config.toml
hidden_size = 224
norm_eps = 1e-05
rope_theta = 10000.0
rope_fraction = 1.0
init_std_down = 0.0
learning_rate = 0.0101
max_grad_norm = 0.5
schedule = "wsd"
doc_mask = true
dataset = "wikipedia_en"
Each number is 128 + 32 x the weight over its row's rms, rounded and kept within 0 to 255. Layers, rows and columns count from 0. Numbers have three digits each. The size before them is the row's rms in percent of the matrix's.

# layer 5 MLP down (transposed), 896x224, rms 0.0252, rows 745-826, columns 168-223
101:193142184162094127125139118051111163153104134116118111103097161097142100153100177161125053137147122126137147062135142123063166129194159133077147148132098147124110150165
102:101108087082133172138125084129179173107154086124169154129113144097121167165142173127128190138100126080147071124106181118168110195110122112144138186101119101085127075148
100:161161067131102148148132161138200100108074116171077243152174142162090137121161151147109099164085149105104139112147158144127112130107114123097140144117146150147174153093
101:168118103119165128090153169103098142122081161151167091152093146056074067141138139152131140141136139095097147099146128130173118150148149133200181122167098107116124114170
101:182110108121128136138121119200134140161127172155194146103154105141135122102115156094116155139128132131132118078128137123092086086115134166152109082183117117147167090158
105:141145103152125119159138111144090067075105103183152135078138113103117165171117156095181148096128140107152080077136153185160128112161090112181204129175089086103129100099
107:155143161154230113160126126177101120169086139182117163134096129084097142098064114119128136158093155167172154094060129147118151135090166189144195155145144133112123147094
095:167128112172091161128075118128113161117146118102110088117098115091171137065151128155179084072095092118140120140147110088170178115121113126156135102138078153124132047156
101:131152143163120125101128130058150162123116083155130055131140127110122115109122129199143128074104125114066176144122152136164086126105110143046134113174111167114111161137
099:137155165196084063129144138105152157114123122116146146189164046147165145159112165093111134184140110138100128167132114144114154138116213162068101120100130138091120114146
104:092135028114080134193108123146162175162155111138105103129135108188111108096114137137134137104097134042121089073108082138101169095094133199127133146142165107129135168131
091:156075105179128129070143092151111141105122131128145136097128112137126098167130121141083121110111134199118150143139121109139106143059089095139081131186168164161094080097
102:145123214129125191081120160097099164181074198155163113111112140124106072133100114112132136107108140072100115206059150090083162095127072162131078144101102119096097109167
097:110116112118109131097147081088043086120071136090142136175120155101129146126140139166096109095142067161063137131125238129157113132144135119106172131144138157086072085117
098:177074184098122131076155098136164113089108169128133070110079096136108135105164115144135141126078079137071137150177151144069061134087143178114125161128138136088134145131
099:092092184172150067175178108116109092111150126169194184138096154131136184156077095090132124161171100144104084142093110202136111087165115141124124163124181017151095161130
107:142128148167110164141076153107181063094091142146089087020104132154121149104126167138080131152094085116155140115123083150119108092200136131114103109114096104119093112148
103:133135110150103123118106103146163130110116100159125083092130128083189146118116076124184090140135094174161147122147161156123106100099140167149142081134110066124090113108
100:205105141093113144197148081085158126126122195077144171121180118089074106126111173138120120168114098203156098167178149151084169125068130157135137068137111103084144126125
105:103185143139115072092150156141082148109116042104115071146084123069129127103103159083159152165132142131120125130099127140116135142098097169158124135129119160109117139127
102:095091135133099120193168194116136156139185131116145142121120189184146124122112136150115140122189135159111108112170140206158156135135123100135158162095118203159137130053
100:074108174150132103128151135090118119139149076088111172117107116161130115161167130183153148120200137110140184150141122119146116114143119106093122173085156094106092116140
086:148145134169174090121191160139116056119116102079154139116084100174126161125087123098083098157089104151142027132113171161119108093107197101096067118149141119125123135167
098:158192098131129135175126101158070112152148080131197159130136114129145117119110095108100093131199117092136152152108144156116164159150145145122128089111122100170164076119
091:140093168114102078106129128123157101151125133093102176152155132138113160201152042117100123167094111159202161098171121131090140152142166167138079132130150122080123156118
100:138100079183213123174100157066116058121129135145151105135131119092113111106114175154137134168149096111132121173030139123107186132136148116113145124088123097124199146112
091:054160180105152134149157140102133133128127100159067081091083130144089132122118111149181115132098101087133114163117208100190094107160103156100156132143147134124140084150
092:119104106127116149120192164069177150068152139199165128105188059142113140086154091104145164070116163143166129131105123127133149137140155171166129146119114129124121097142
097:056139158143113133076184135154117162153140104138160124059121167134152127059075165153114149123162107141072114178085122107114162142128169145096117134131110099152133097099
100:142054104071164107137150074137139171093103114119155173090173153067128073115141121125137161136108109114176108001093119112116078151124071062139151076111168139135128149183
107:118115079109067186133108112085121116196152114131168067119130129103113139076120161191169089074147144156115174164125142178194104140122096095096087072211163123108065085064
098:175108114095110062151146112108111161136103127165122097195102122051097183098064117127136119145112109152147090096115141127179111053159131108127137098141062070156194113071
097:164053146158105129125118125114154130068053157165139110140107141094091183081117117063153144124132131129117093117161188191146136179061215176138124159132119032161106145135
101:113141093158081119192044199121106126108158190130109116077102070168150141099124122080094103166166157134111157072129102146103135127165089153131137125190160163129085076113
104:120112148143166171148077102107101152107128096087134073135118076175128063120110200140178162091114126139153138100115137116068119124116145163064104166158098148090117156111
098:060174113114138132182092138106136134174172107147054149098090178150158216173138136088088095141200093109131135158218137131098132148176182078117143142110115170143173163095
095:142175125065116207059134109125107194081118099159136156071129132158131136164137183178120114101135161141117175113108093127131150115141139166159107122142132168159162069132
101:130102164159093109152106170104175160124128113209167139151092140126125106127117175116129183122127152132093133146071096086096130095122123138084135155061162072084083187119
102:089138098122128138155111111170104103093096176112099167136110124121092166136127066078079172148113136122109124094088145088175095131143173088115134167122176100095168105105
103:199120128094142106139121130106137108121159092175116089077156163138104113132099083166074180135159103142112135125114154157110097157090099133061100163175153089139089113144
097:145128160186194117076142124120112168123116118096072144112130166111089115145149125144079122133156081100157138113115148136176176108167133168126102154121143131146117139062
104:106159149133121165105063155192192151138151186201154126158169124148143070096088096134132132151173179137168148125101146183110124080103156139109133181094116150130079152107
103:186148188155163146067096139166100124129161158167127088103133126080137131132081171135140099139057100157145107130168136131139112147155084089144088148148117048161122107129
101:146129077096114149052094137141156105173098143162150147114118070086112126064047135152132121071105107097072134072140141088070082105143135176116186176162128102178172099156
107:113120157098116155130213127113162124111151158110156120123124081153040123050152145140149116234159153190118096164105077135125161129146117150135101116101140093063154135106
099:170088160107108109122155187077154126090135151164124185136148077143143125193127084077104137101188113141141156070134114146087119116141176169108136123134094116116099155098
099:126122181139103114130150121086144141073122107190145082085134102140123112144157117121098136113060135128072107112101087190207111100082110157111155108126062082159095108109
090:031189143179153064195133098124079099170161079155144120126115127146137107134181162115085111142119149164109095106091090133084163205156094115126155151162152123145178105146
102:173151133107120160105091110149071074183173135156106191134186121138088162150145145124087163110127147148108068129119154137116180132145093094153168136101114108171149138139
103:126181153131117066110096191090085056110176101174078147096153130199075104107101136124137124121130109132134124137161091125139153117104082170125117139096152199104146107196
098:106177199131117119105193086183135128111170141096194113134149092181118139151145165104137110129125100132058084120068113105134203111125096126118116085121094106107160094140
102:080177135100075132110217124113139118120145144089156129204116155137151197125084086135141141150115066076174132112165155137126135147146179169096137160127103154117168176103
104:182124116114150070156135142175125157159102149157132101135144110080111106129141133095098161140146095126114107144146132120107085063075203196173115098102148159107051164173
098:118108111115154139094111156118247140141094138108181091152141151099157117150155114121133153166092107172073061141137152048136144081126168161080107141089082039113115148120
105:133139137131123093151148038174132065094108109116155107108124137106103124146102122034142122100088141144097058086110143186110073156159108179137147088091146180129090153163
099:099073140116150149137131136095114118162165100130130130159159097099151140166153135144144149125144180149177173137091090132114159151075161132133161159138185126111106186085
105:113114190139167113038091101135071080100125123076103128129113140155156141119154107141188164185123053118135112167106126109172160173082134097161080094112179138140118148118
104:140107130149136135110139119099131069117162100110103134171151118153120120085078202143128140093144170164151119167120129116131153131151158109162131118169132093171134148061
097:140158162126107130172078134110158166106178102124163148142131120114090087122140127244150108111125099178126059143159148120116147150142143139164132131105170123065153151132
103:084149128137152125139114227135110118174110177180095115144141078148180132135125107149102130088109158102148075154135164101187111135076177156218125136112111085094169129135
090:154115059119207148101095135140139140099116142165134135123153097149153152082140148117094187130167165113116112132136187100155052141151059121145157080094075182096124149117
090:114177121168115159173145099169128099183152135136153112137159042132138127078131160124160122124124030088096057051137120134090158138142145162132183102142139125181125121137
105:167103127076189122136136131106136089161095112092125146132122132162120082144124121118109123121142126133111104082042171120088162127100114116095137131127130135226168138110
099:195195089111105129163177107128039148169063153137096151149185145125146104141120162083111166172093091146150134123155130140151124113113139135143205164128166145128126169107
103:134144146177066174105144131155136137125183134063118116101163136120079137122163141143117165097120134187151035087129174114113163082102130156117167068144152137133106146155
107:155132175174075138145150156155100168090160091131130153133104094147122131147129136182202127076097091098162079154145128147082120094139160154094119079150172168146189139129
102:127111147136161152109146117142179127145145127142136089157121113107125100088149119158143125078100126143141084134101072207120087171142168212126113066149153132174113096141
106:155154137152131167110153137108128122121166137141163133081197196140155142159095140085085098121151126111091111186196188130111172141119158093090165094066147113136083145135
098:091095132115106066093136162188124155124121118149160150168073150068140053119113092118152137091133127108144137108111125129124163038108142103158163121078056147127122156137
103:137081131123095116112174188090108055107124093137075157135121141096075126125164167156097129191127156101061114082118139121082161134113109157106128155088118153121111138137
092:162083128114104098123079153116129155064096115147108098142031112147118119169083130101112083143147130120156055135096150110068096141155178112139182102138144079123176156070
101:089110123114108071139127175064089126112146142114177121088142122150160072103157097077135141103134087127149095093108172165163185135134110096114067136114140097152126123213
094:115134130138093129096132168173160187130094107243147105130096139145128113089098118186080099125122102097119171152126152113087110133104132110159094105140113115165168135151
103:192104142113151138088176106153109129110124125182195100102139128103143135092059091122118141128155172132133113156090145117150141120114124127135145128100138139121101124097
092:137107148109142134108151115164199161190202136183124134079110182130139080130148032132150114117147158205147150166076118103129139143162164134087080162135095128118137115153
101:153133059153127165094143107157092093142053141123154157119175123111136147131144112075166110141186172181148154113143069079130150131120095146102143109114096106168134151143
108:084149132132102121121112101095096149157111098080121101125110181114139113139139166099116103090106194161181137119173113088093125078090135164134077141144127189164162149160
103:114110097181160114130092151123139114099123170128108099219158049116139160143096102152091125136152173142158130133129104149151102128112098083181163160129160127176127159118
097:133095192119139105130218051117108166141124161165138128118126149136176112120203140114072114146095118166122099179173135103120119090115134148127116146103090117132152116157
095:150105159148160110116103173110109125147145141109172144107132096168100135121122154068112180138141171148101125072141096144156114150107100089100121161136082151173110175153
101:093118134064136164154114156109192143199134130157098179154104157141118185131158108136157132072138110110163102114158107118155163159085119143098069143106136165093118137156
098:136154137125082113097127170135108135084139166153148132096122099165198098075130143110159124111125153122183123080132128136126128093162123123124179108076073102083137152100
# layer 5 MLP gate, 896x224, rms 0.0766, rows 746-826, columns 168-223
101:117174182128089082134094118120141106156149121141124171142105091114119138139151112144146123138142087149163153122067141146103147101119092138098138168120094094163097131101
103:107123122161076091091137084091150095133140105186121119134141078183136136073120116166097051147128129107173097115103131157127141106091145137130095138141209127212105093132
103:169064120151208156038171192132182101114164124157170134118059016124138172103158110087145126129120191116081126113143116147151122112133118077114120110140075187115110106170
101:108148156120129142153157141093085112156109105144155140083181183091141082162130107138169117121176050123079136103095156166114166161139120129072162170117150093119051070089
108:126171140097101079160145090137094123062170159144100192124113124137086137178104156144132148151115129101208129121138065123167118156118184085102129174088186107101157156131
110:145135166072155126124144168116142117077130130113058117103144125114118104122109091161131161107157144155161123185158126096160104166127144150142133057135092192079135078129
100:165106156117115125158127185107120177081110116123086090138192128137175109119127131143135147132113145165183170146102147106084185178105121151094109117081119120089184162145
103:135140168202155163129133117107138131153115143134128117119153158115141104125131158136070134131101153097158094128112169051053090069145143127217081164116147188133095106105
105:160127132114195105133122212141138120114146104173104138139128159155140162082129131112124100114184135141119153137060109111146130217176107094108080157116081168093103127157
103:146108160136103071079144130128127072173205076077103157125107122081055096073142140134133092078095079182128107149130111149143111151116173106127065187137152139127096107162
101:152152117161153092135094140101141144066068128125166090184093130118125154137095144166131175096078135125152178138126167102145114164140123149107143122097157148097188119121
101:182162150110127110097123125074109039087140161106102085105115116135112084075118172119045076121129125236120171065200121103095073117094151132068109100102141145133123136146
103:103119123120139132104103120147136111080121114150130176147125108151117142158073119128101097105097158109133111128129080171105108137112123111137181137094138109107147161135
099:056138147111101079106090145193153114121170084156112103114127104155109123117152183128128112052147160153156176164123112162100130128128105118132085108097079088144067114104
102:106124076165140135108110160110131138141096098156163152177063141135128096152093090126115173154192193098133102157122108157154118137121143177129135142164139165092116088157
100:099069104160122092129123129083146157156155102145191163079062091126101187108140114183133126112186137166162098129092176132132153167145139143140119105093121154097125161105
101:188146104116123106178151100120137173071090178107116115128202119117139094131106153165139119117132143127164132151109125152170208142107119165109130128159152116130119193113
103:113067073215126117131116146117104128098074127142140085148121108131085184175134186147121111114136108090134167180108111126166150099083123122106179137105125118056146171136
103:109131115124124106111182117115124151116169062133072178057177083102117145160077157104056116154132155115159149060124110166123101125151089199163170183092145133175069136153
099:167125173075154169104124103127151103131134162107155162133155145128105151099085112118133092092171115133169121118088095115098108114129066116107139162142229134084176145095
096:110157169075148072124126142065086093115199091168118189146117095090112082066114132103206127119111146140161145184132089141100123142154115163107130082124174146164198153176
093:100103164111125113112161174138112079137127041236143082119146133118107088110152164143119104085121215165142183140119150143185146110148150163132126100076108134106154182151
091:113134152067167118162142092148140153077083139155135169131136068106093162145052118125081161082123154137112161160159109134238116143140099165115122137111144075153151142063
090:131152168162159196109107092094112119104117178165129129115125103150145164142131090170101103144133189103108132135105167142087216149123134181127091167144139138182130161148
097:126112160097135135093114218090073099076054152111123115127150102125170173141113079129096164175153119055132128122134131125134131154149080137141104073208111133134115085156
090:137161158106134156147123115133110154175141070145148119100110108143083080091133150068091107173109109130134157162187185131123145104108134085148116122146103170174077156169
099:157188091151086137126100181090147089089137136086154117108115126076132166130089071095155163166207093120118066164099198102121084139130151131106109059161131087088184093132
090:121124167172095099133167155107134137127106166108106154127159154232116143112135158199128166140182208136137104084133139087107131115169086177139150137136102159172138124097
102:154136135110124150082147119135130134111104062104188083078112092047132171102113147143137126146118155168131082164122143072115148183154158155132100070044118153153149108104
103:067130153091101124174110101112126141174124079178145206117187179142130145166159113128129083096139099103126125106118106131092102189156106092103162147137212154094122134155
095:078125131146166155091149083128163104064133105148136150128120124125124124156107136119107145111113119106102149147137099128122113163159122109186150094130073046203076144080
097:165150101175133120107080124130121094059205128192132097067065123155133081139094106155128112132156120093135158208103077177123123127133114073080146121110065122111119122164
099:180092063190111153129101091094061175165170142169085114139135164107200089099090137114095101164143154141080098135123097094163159100135133107120094153151140130056138125155
102:116097142169115159129178139126132095111128088090163158088122116148126225106134051141098144119124178129097115106124043081091103085140111125104111093004142181136109143127
099:152115132150068128141193095139108140140138172141124152115161116186125081103168158149111144105110136146153105107113123113161128142114149190134116080113077130116111103137
097:126126098015147121110129173170205147114068156180094108104116128127102130084149137144142218096138149077129111107132121147111098095183118111143106113123157153157111125071
104:158077079125195146166063145130211095090198100106061145135127142171098112157120144092128092224213077173097140119100147109145150106136141141108107156104098142174127158084
106:221137105186148109112134146132113165158191140111141101104117160110120187152158127116147088136132155113120085023112070136126117097126173098100148189100120090157058088109
100:108158128066135154161131145142166066141161142165120106096113153089134115110135063138081184142119109128120113154136103142122172146216086131096152087153112158108090111122
098:105140127148109114108124242122174162147116142103114142115150126156119125139138154071114110158130089099131117147164104127084132098206132132108150159136084200124082156080
107:163137150146084106145083104121094149082087171155110063123120133114086135188152157120102129112150155168146123112126105132171138129124171162098123115175082125068059096169
096:123156149148119143161154157138105107089122111168159139113143126167182139096109143106077147147126196129119149120142135114172121178077120077159195171080162178126094177112
100:051141135155186120104133118071098170188185104088184134142133141140116110146121141088095142099164081136160085105112131086172122163108181111107141125096104120098169132165
104:157117131131152207143112101130146101142070101182140127120143078107133111171150152176102160075165104107087147133070157152132133152210062177128152169184218175106148123140
101:104119118138137141114133097120124103086080161115165143143119161110138121172069130090148164097149095107151090137098140118131131101119140147094132084167093124044104156137
100:071156147099135142105096136152104094125115097219147142138133140122149091138109101154117126174133081210197125143109099138176186042146137118190116131118115152150157074146
090:130138163059160129124124090115079124018082149175170173160146161131091147124170132154075131131117163141188139129121158149128085191153096150150162097097123132125093112136
100:076086078109148136109127168148126172172159137094138197163171151128122139090120140096100210135161118131135092176118141145106075095102113111142154128142100167097129162105
107:146145151089159101184129114142165107122122168128089203104124099144085132144103113146165142126150127113104184117152140150130176125161141100129159085189151111102138164158
104:127134107106162060111087106127134122082139184154114147094120091115162153114077175134069198125085135193133101110126123137101164117101121150158107113152156087108116126118
104:098113130160094125131078070198108128167146155132124103169182118109087171166104221134134143124122164186083147087144134142091102049118130096182134130091123159156197087129
105:087130174119112109156131119071135102162137138201137089095084105101107087164125136073101100131149122099091165170139129135139141111111132090107138127146151143124088130099
099:176137070121153116215114134146155170101113106105084109125071128131148113067121159121131121151126093170136111078156111147132095174130106097202169114133084102132162176072
101:109185142131120128180125127102135068125148093157112147071145110132103137129153142162074137115213146087182145070134114111168107120110178112174177096107093086160201103123
103:135088143153130094137115138087119144124169170109155134133155194095088127081086143155119124159159119160101178110170145169161119104181147091028077133088153166127122152122
104:127174116175105131122120213206166115138148128127106114127048083108118175131148132151147112130194123155149130161157101082067148145136123136112156144123098168152132123116
104:148079120144144140095118120113126173063134133108179156132109141126119129139192123123080172151148085122145119095094131212146130120218107097075104117102175116071141193136
095:136145122109168184155127138155149128094158107109153102089129086114151125083116138082139102133121101147103119240036140140109133170113152110155138132146177155117147093135
106:152117103125167057149098152139138142114148155060148120129155098125108147091042146093158113094139098158151122163082135089166142088141112122114169164135161137138161151115
092:135136140050157101119157102120151127072140174127182084124151130101158158131086160125116137067105107109164162147121093146129099124185101155154127051114137053099161105122
089:122112120173196108113118119150089108100077103124057067070131121161156115138232159142075145178130147137129158173146154160198096085136116173090138087115163046137164196142
095:143143130120148150107157130164162140116129156093190121115058140112121183107112162101104135078127141132127172126147150169143165177107153120131104076151133105168060119136
097:114075106138134112171141106121093099128097130161132155132167148132185087028141132093145184092082164097129163119155092123115133203113126166120154169106161151075089070138
103:076125142121119114126141090207115162216086081193120116126129159119144104147134194155063118128094100136168098077121154168120142091119115166071130122152128152131145149128
111:138074102108150073144139163129093089086104149164148130135126115122144098196104174120074129150169148190130114063124136181056115148169108171112155075108131105091175123152
107:118127092156154159187095150111069081092135065134157126147098139156127152164131098150098142160164137152134132121157131138118126136192102111100150159101118091211104133097
101:134144090155094082134137119101182052162094117141144110088208102139134153104105140129133148172085138120136118094113116142154137097097098129126119080073117124138110077121
098:167149148133145117121116141164184143105147127120184074105072108129135105152104127113109107101158127130187142127127130121154193103144175070122192115188158155146137109130
104:099074122109146124161157108148098211121109095115116150120170157088112102126106134172149105113078178057164168121124075113108145157066155168138160141150096135104096131151
100:146143112124078060144147138118135115133077173079165143142143103106108105095097086183153116076139088116101102099125136079135108155146155158071131125170176115181071125111
095:121129144138129103140138148113103136128140147113104156155128128161135131116048120082159139147116139124162125160105093165095125095181140129153064127187107128105124106116
098:107196133120073077126131120095116126085162144166119117130114103132036198133110161126143193083104128135104073154095176176115131100155075113085127072123134176131173036127
124:146120166119150153105151157162154153085135184118146120144106158121206122128158088107078119131123122077115115132144074096087086163141133136166175142141116176138129178093
090:149122130129167110162127162109104088042110121094125162163084106121116094095096082133105097105228103108158149087145158138109125175097175125156129101125122138166142116181
103:142141158129123118116141179094099118114194117158162124136172137074106187114129091108164125158109144103097129141094129130107162122158115122092132061126091098132063125140
111:115102131052192138179138100115060111122120163123117164102144108144136140149139091073115084112105144108134140135145139153108130175126119093104094130079101143130093146112
100:101108147114134087113167122109151138168133183168142157112087084149131059077122160127128113104151098120131155145143158160088185127066109072160159129154098130128109146149
102:156205192189125097131181123116127138154179125094101149168129081107148111111106146082128057137125166154100127139087145168098118132190158082165139114130101115148132184079
097:198160132149170141169109093123102093081145168115091139116109107102166140132122123124135097157127129129140084152098161111177119110180126067054205132086150121105112117124
102:148159065146172144120148113136123131144117125145137162094059119162107160144080109103131104137128150176131120120100138176075121159110105148140056135109120160153129159105
093:101188121128191084131135180145106145138087148156147132121128180090111120146105128107136148078138131161094120046140101157111114100143166148129131135163162122100160076167
# layer 5 MLP up, 896x224, rms 0.0795, rows 746-826, columns 168-223
105:125222115146120084128154118086040094120149182154112180162205107116074076135087113153124175130095112111133154134120098089124208127138134127136093145159140107132114095135
104:105134125126137114178089127141116150153130152167144086106117167067154126065120122138104106126090135082191117090096085085158165170095134134132139106074146094119169172204
103:147163094137171054098157100100105084096087113114153186110107144170130109107179110125099088121120128134056117113183081114146085103128170125088110134141129167103078111117
102:098135087130134123131120151126106056103119098098095059139136119192100098114197092123144138132105115139157114149107147170129152183115070191100048097108071158139117133143
107:078092113093106149114155124134146122184135180158098129120131108129125115143074139118162132089116130077172144088172102052115132130121137143109139127102120100144165151139
108:120173133142134125159079128183157100090158180104065129129129106107091079105141129175104075148143113105069158136118195101101127125072147167180081087116130177112095110110
098:150103089184161149070113093076143195124137155190148087110145159017101222137145121134142146090117121075065157164146124104108148083161160158081086063138091117090110175171
100:144103086103068164163120132115190201164055108139124103095169115140124088090154154147113111128153143081164083099125138157183178152136158127162153089059166131156110136097
097:150112164126141116090150146118104123137116168055091102178169103153100140174081121124162137107123106108161150103163152144118137119138101088098103177137106140127226132127
104:094163107127054087174169114077159171084105121119165023142120173163109150082122107103120145216107127134128127163144128106088162160151104113162157111076127121143167125095
104:106118124130161149060132156171104163160138133133120108106103137099148130172144177105125080140128116151097115093101131066089126101211105118134123134135144091172118149150
106:063173121172136108148104100092101131124152136089121078136136167125123130094072095154091074147211169151113145121162131126171094138136122153126104095131163109136085132101
098:097186115127183169141173131107166153129102142129140167124132130044191100103146143080106151110125100100127131135104128170163100117142136134095083107144168087095081122102
098:101109141170164108106160168124133122177120112158134115120113130125170099081101161099162037105104125093134149134117167144079084174109151088124089085058116122205145078112
101:189182115134101099153135138108160118135144116193195134172141115149162133131107125154087127126159147148149149102126122114115114156130147141122064140178121176126134056139
103:087175109109086119083123158187088156114142172122107131180135145093119115158180162112100099150138086147195129075158130104127115109146106095132132116187159130151113083104
103:135135159129089126112095140149156154139121101106071110128144137146116098141077154182155125131109091120100084122105147110119136134066157122158112132145109116100105117157
100:209100094161122149139174165084132142124124064197208123112119142149078143221120131171116131111102083125155117138120107116095173178148101139093114126164088126121188188145
105:109153027091119141128127129133134108099160077110175109111110138108150206158114103076155119173117139133160163090147100093127141100146128141113110143109197164106110072161
105:143118115104046125147138116137134087112146101141192084125122102134117103118112154174171132185132146195073137100156170150110143138121139141124109111171085139062160192108
099:160182128141134130105138174115131182150105150154105087094110158132089129146140073120166115135126176128092070154138159108135128160096120209082112086167117162131103105102
094:160099084120137186124175087121102171184076134156126141182028069123119120074152127115168062132129094119153172148104089187099127075154081136121110114148149167059083118121
093:126099176169047128121129141132153094121133159116155166152109141155143158166125152114113113140120136159119123113113155189044173088189171136123181155088086112148142128116
095:148167158117130156181117067063102166125127112076189086153130152057126112128158165096171110135178112127080064093075152098108100124140141068120131096164099101137190133082
101:175172164151135097122173058195124124162142158168110052102074118150108087089138132146124119170121086154148137054148109108129162100149129128128102176130119176116108090161
094:169090148104106101146095161139137149128162081175173133139130150112135118171152144123123128159122103131116176089147106215114162172144092132115165156088127182141126098161
093:121135096122142142160122154138101177127103105103089115074133120084154152146103119126127090133099183100088041128146101134091166138132139124138110177132194096167146147193
095:152099128187143141114135138137127113196087124135228097097129172137183093101065200140099135124103129139141122104147117188096132119136098119158102070111109136182119092071
097:122248168119185137121129091111150117115106119190132117156164129141118133064171139119117152119133057162095117116132073056139094108184088121124154126089148130096149183141
109:120215095134160140107134122164116114145082085118117102065078163076075165116109168088090157086152080126137146159157095112088121165123112150148158054114148161155169116164
098:157147134134112101117129164058125131120118123138142138164109142070135108131188088163110111105111129141101186136148085167066134107037159155139126144137153126127089100114
096:129114081113143143165214118127124081116173119124084098133148144105130114092104087199121124124148133114168171130124093173148139155110140123126134122097175088149108151148
105:122176109106143124155145114195110118144078113111113154142131128151106201084159084171180122084139123141131240150139127131090147090162132099102159163118092122155082143160
103:120124125103105125090131128154103075130177126121087095152166103097138067107151133134139169124139184123133100127116198137167161110097115070163100116111181159149116157172
094:095159108106139080159044166132107095125064130138116077144126091092156135164155166107111155153157129160084139148134133207110137140153073127113127106118158143133187071111
102:139101116111120141152113153132140136124113156179168072207160170131133112159158085119111140087121119049168099061101131158162121115102115158106149199145164100179086121154
101:133129099205148074156100163192053098103116122104116132095105126132136178156131073139125129134108105124085203125076110117141173147124058118104199143103177137128160078144
102:116061169132064136117140083100103128147126124124149123174129086107150177137158188178139202104081175119156103146069178130132126126096102088086094186141119116148147128119
109:111143144141103165111092126110187157083156157130097097190076128118146116128107172180102167159164189188073103079136163161173102148203060093132155134140180140143095123098
098:089186100139118083109114127124080087156065065132131167161078145116106155115135077182100126120136132181147177146159112153112040183103133116124128124179139185125178177069
105:105153108179110125131122221138075140150126100151096183164098125061142127134120054139121091153105137131116144111170119105185136121120139108128166146113122107158166093088
098:140125117106144107102073174118150168063126107170113127141095111089137101131115140112118139067128128120110088135193098191142152125136122127146084132158110138143089165134
101:088130112166122105132160104180162126105166173160109112074152059079108110138139141105130120175106125203119072158140066124137102096120173074092162137164144106126203124166
102:123130193078129101135152103113178104105117147182187144195110144144137156133153139167137185137112153161175134112085118115149076179169095118129146128138174162121079109119
097:128145135114090026098140113160134156177140134146169099126183131143085139177188140118142108121177125119101138128084052079151104101109107128114102153114134123155101176215
101:130080132186171076113133067207145173080117134145095167121143118112115156180169220099152156153130103106172102197168150116151106131102121141113157133156181107097105164105
090:172113114054175134139163091083111187140140211149103108118062130114134107126127181118074124116101108154147145105095124156120128063123142152163197174178128103098151193145
098:136086148101132000141085068122171089198121141134093096188098139037147115086066157103123075133079123149168101080185133000083107146139130155130088118162126171159129080114
106:127143102099087047055112101165096090126043150159124112089090067176142125087126157116117159169102127180116133129115093120120109100042170083084136133165103128141097134158
103:142124128093170085109199130169149090141096153074091150153137114110156145108134230148208098143157069107182122091076108072153153190117088121153069139183144071098131111084
105:138127199138122118081121126117157137149179097146125160153146075142141156027096100148158170166126086150147141146116187142118109078168101142174185153083127134127122138140
104:123117115115143189118159107123148153109110091127106156137143086140216115213220103184126118185082144131142128134113144145139169074098078090109062105141134145164117147201
098:125070108128112078140116111103127168124127116155135113162080090113176137046129101104084120216139151085119074119150124117120159163072122131186078126135146140158146223141
105:091093169167051128151153115127114092107083119120096103092163115158101134170127157182091126136141163152111181134079157147093086103096166106087111118126173138156059125106
104:116131123129069102095102109151114136166132136127094059164130123128105125195122145126144161051098107080086152205115164140127139135162174138163159145115162107087083126153
100:114125183119092133099157064213181136105162161148153129131192171103164069098114125116156158143121071119101145044164155054117072162092135156195047091103107076177170135157
103:109153095060120167113111103122096139132137176097179105095104114128121100170128193166097133132110147123095152145167136139114186173086193171128124100145128024140076172136
107:092143095117146146041114150132146099136175126162209123148111140143101082143117114111096165175093162152153102150116129153102159185112156119155118131074126129134182112114
097:134117116124132182116165108110142088133116192050124124132108120129088095089098096159169132131096129154099133141158069059111167193073107160126067156119155164156098103184
091:079137210153033149141186127140165132108154133081156104098109114115112118088159157101176101182083105183144134121085159110163096075118105079133107118110066141149167142095
091:168124132153179122080116106142126172198141118139081149120129146042153099125176114112132066224169121096117168144167072093099165143145095132093057206185181093150191143135
105:125137171132144139098139197174110072095099132158122151051140056112129140110161117094084124137101143100138091109124125126174191154136140139107147143114110169151144143153
100:173134150134097096124143156064152138120123153095144163132079058146132049137146149168116113107117114114061125104129116127141127084132129104143064165070122116118074094108
101:144105150087151158108156104063168059090117092128188136064102095081123133179112080092082086167220091112092094130141142060104098156125168152122137110163169163143164148172
101:150063086125156134184117109096139066156108189143114145090182127146126130138149142125189121139120089096095156147136102110104121088115112148127164087115157157124122128134
101:105143143155075178135112109130052125134123100112091101132150107133134084167119127149118096135120111132158125099107122101136101158096167146133172115101139107108147160180
105:149136129180123175111151114126108102080089120168165122071155158112106139073128115101115170150098132017119133122151149113181169096104102122126147100141118153099151155186
097:152110083145142114107170120107090131113108147081112064102157111189173122178125107077106109114136156121116157109133105070089161105208143127135104199161112127121111092116
104:101113142129104090112142163093078130100128157114118138106128159167099161118123109154162121108126115098132110082146110167152174139133077160114146180136150101197141101199
097:127150140150163117141170115142103166166136138055097121135164075148131130112160201130149142130158148111121178099124166106154125143141121138122066111113139124176147137155
097:148130081164190132048127083076076114154098113172207147118192094128087145127143143152094127146055190135184096122138079167162175114110150162170098164075161194080130153173
094:062121101162114098132056155147080097138136139128050088077119105109138100182129142117070110048093161104124126124181110147101094165122087158124041149124135139057181131149
144:187124171089203159104165130167165115110115173128130151120157138093188164106151095149089089142161134062121123143123093112127088133147118109129136140133101169127097160057
090:157130142120150130139077156121097124121123157117114165132089076112121153100129167135095156110158218084123157108125126085112127085151112103158133079055120092120125118157
102:174105075161141144101164118130183166137126153116156135114153071142161143135184115154154126162124199159155109130133121116150108089128140158125121110123106152111140155154
112:144175182120131110116108156122187139131118143125133139103132182128122127163081082132154148155138110098159216175066175154130084119048135163178043172094129102155128118098
103:171142114182150080121133087182172154113155155222142165110106108153126138170147134151181057148114164055106089110162144113143160139101116062141100141096125110135125114084
099:130160116108116133127142147140092187143203040158077120131136129120115165092146151118140173127164149158111197156093127147186134084103121167136194110155124078127148152110
100:092160109120145125131179177088138173146137131117078134157089162101081165173154078214152143106118108153118150177076148145052183124086120153132074084129132059109128088151
100:115134150147133116167040118130144129113118195115147135116186156157188128097134071120141144057114108128122111111125077158073126082077157112136132073166117175129144081165
099:114140123144138083156040144165165104147131091145103109091144149161112064138072091146090177144104094153085165185124141139111133160181145162152108095077098122115132064156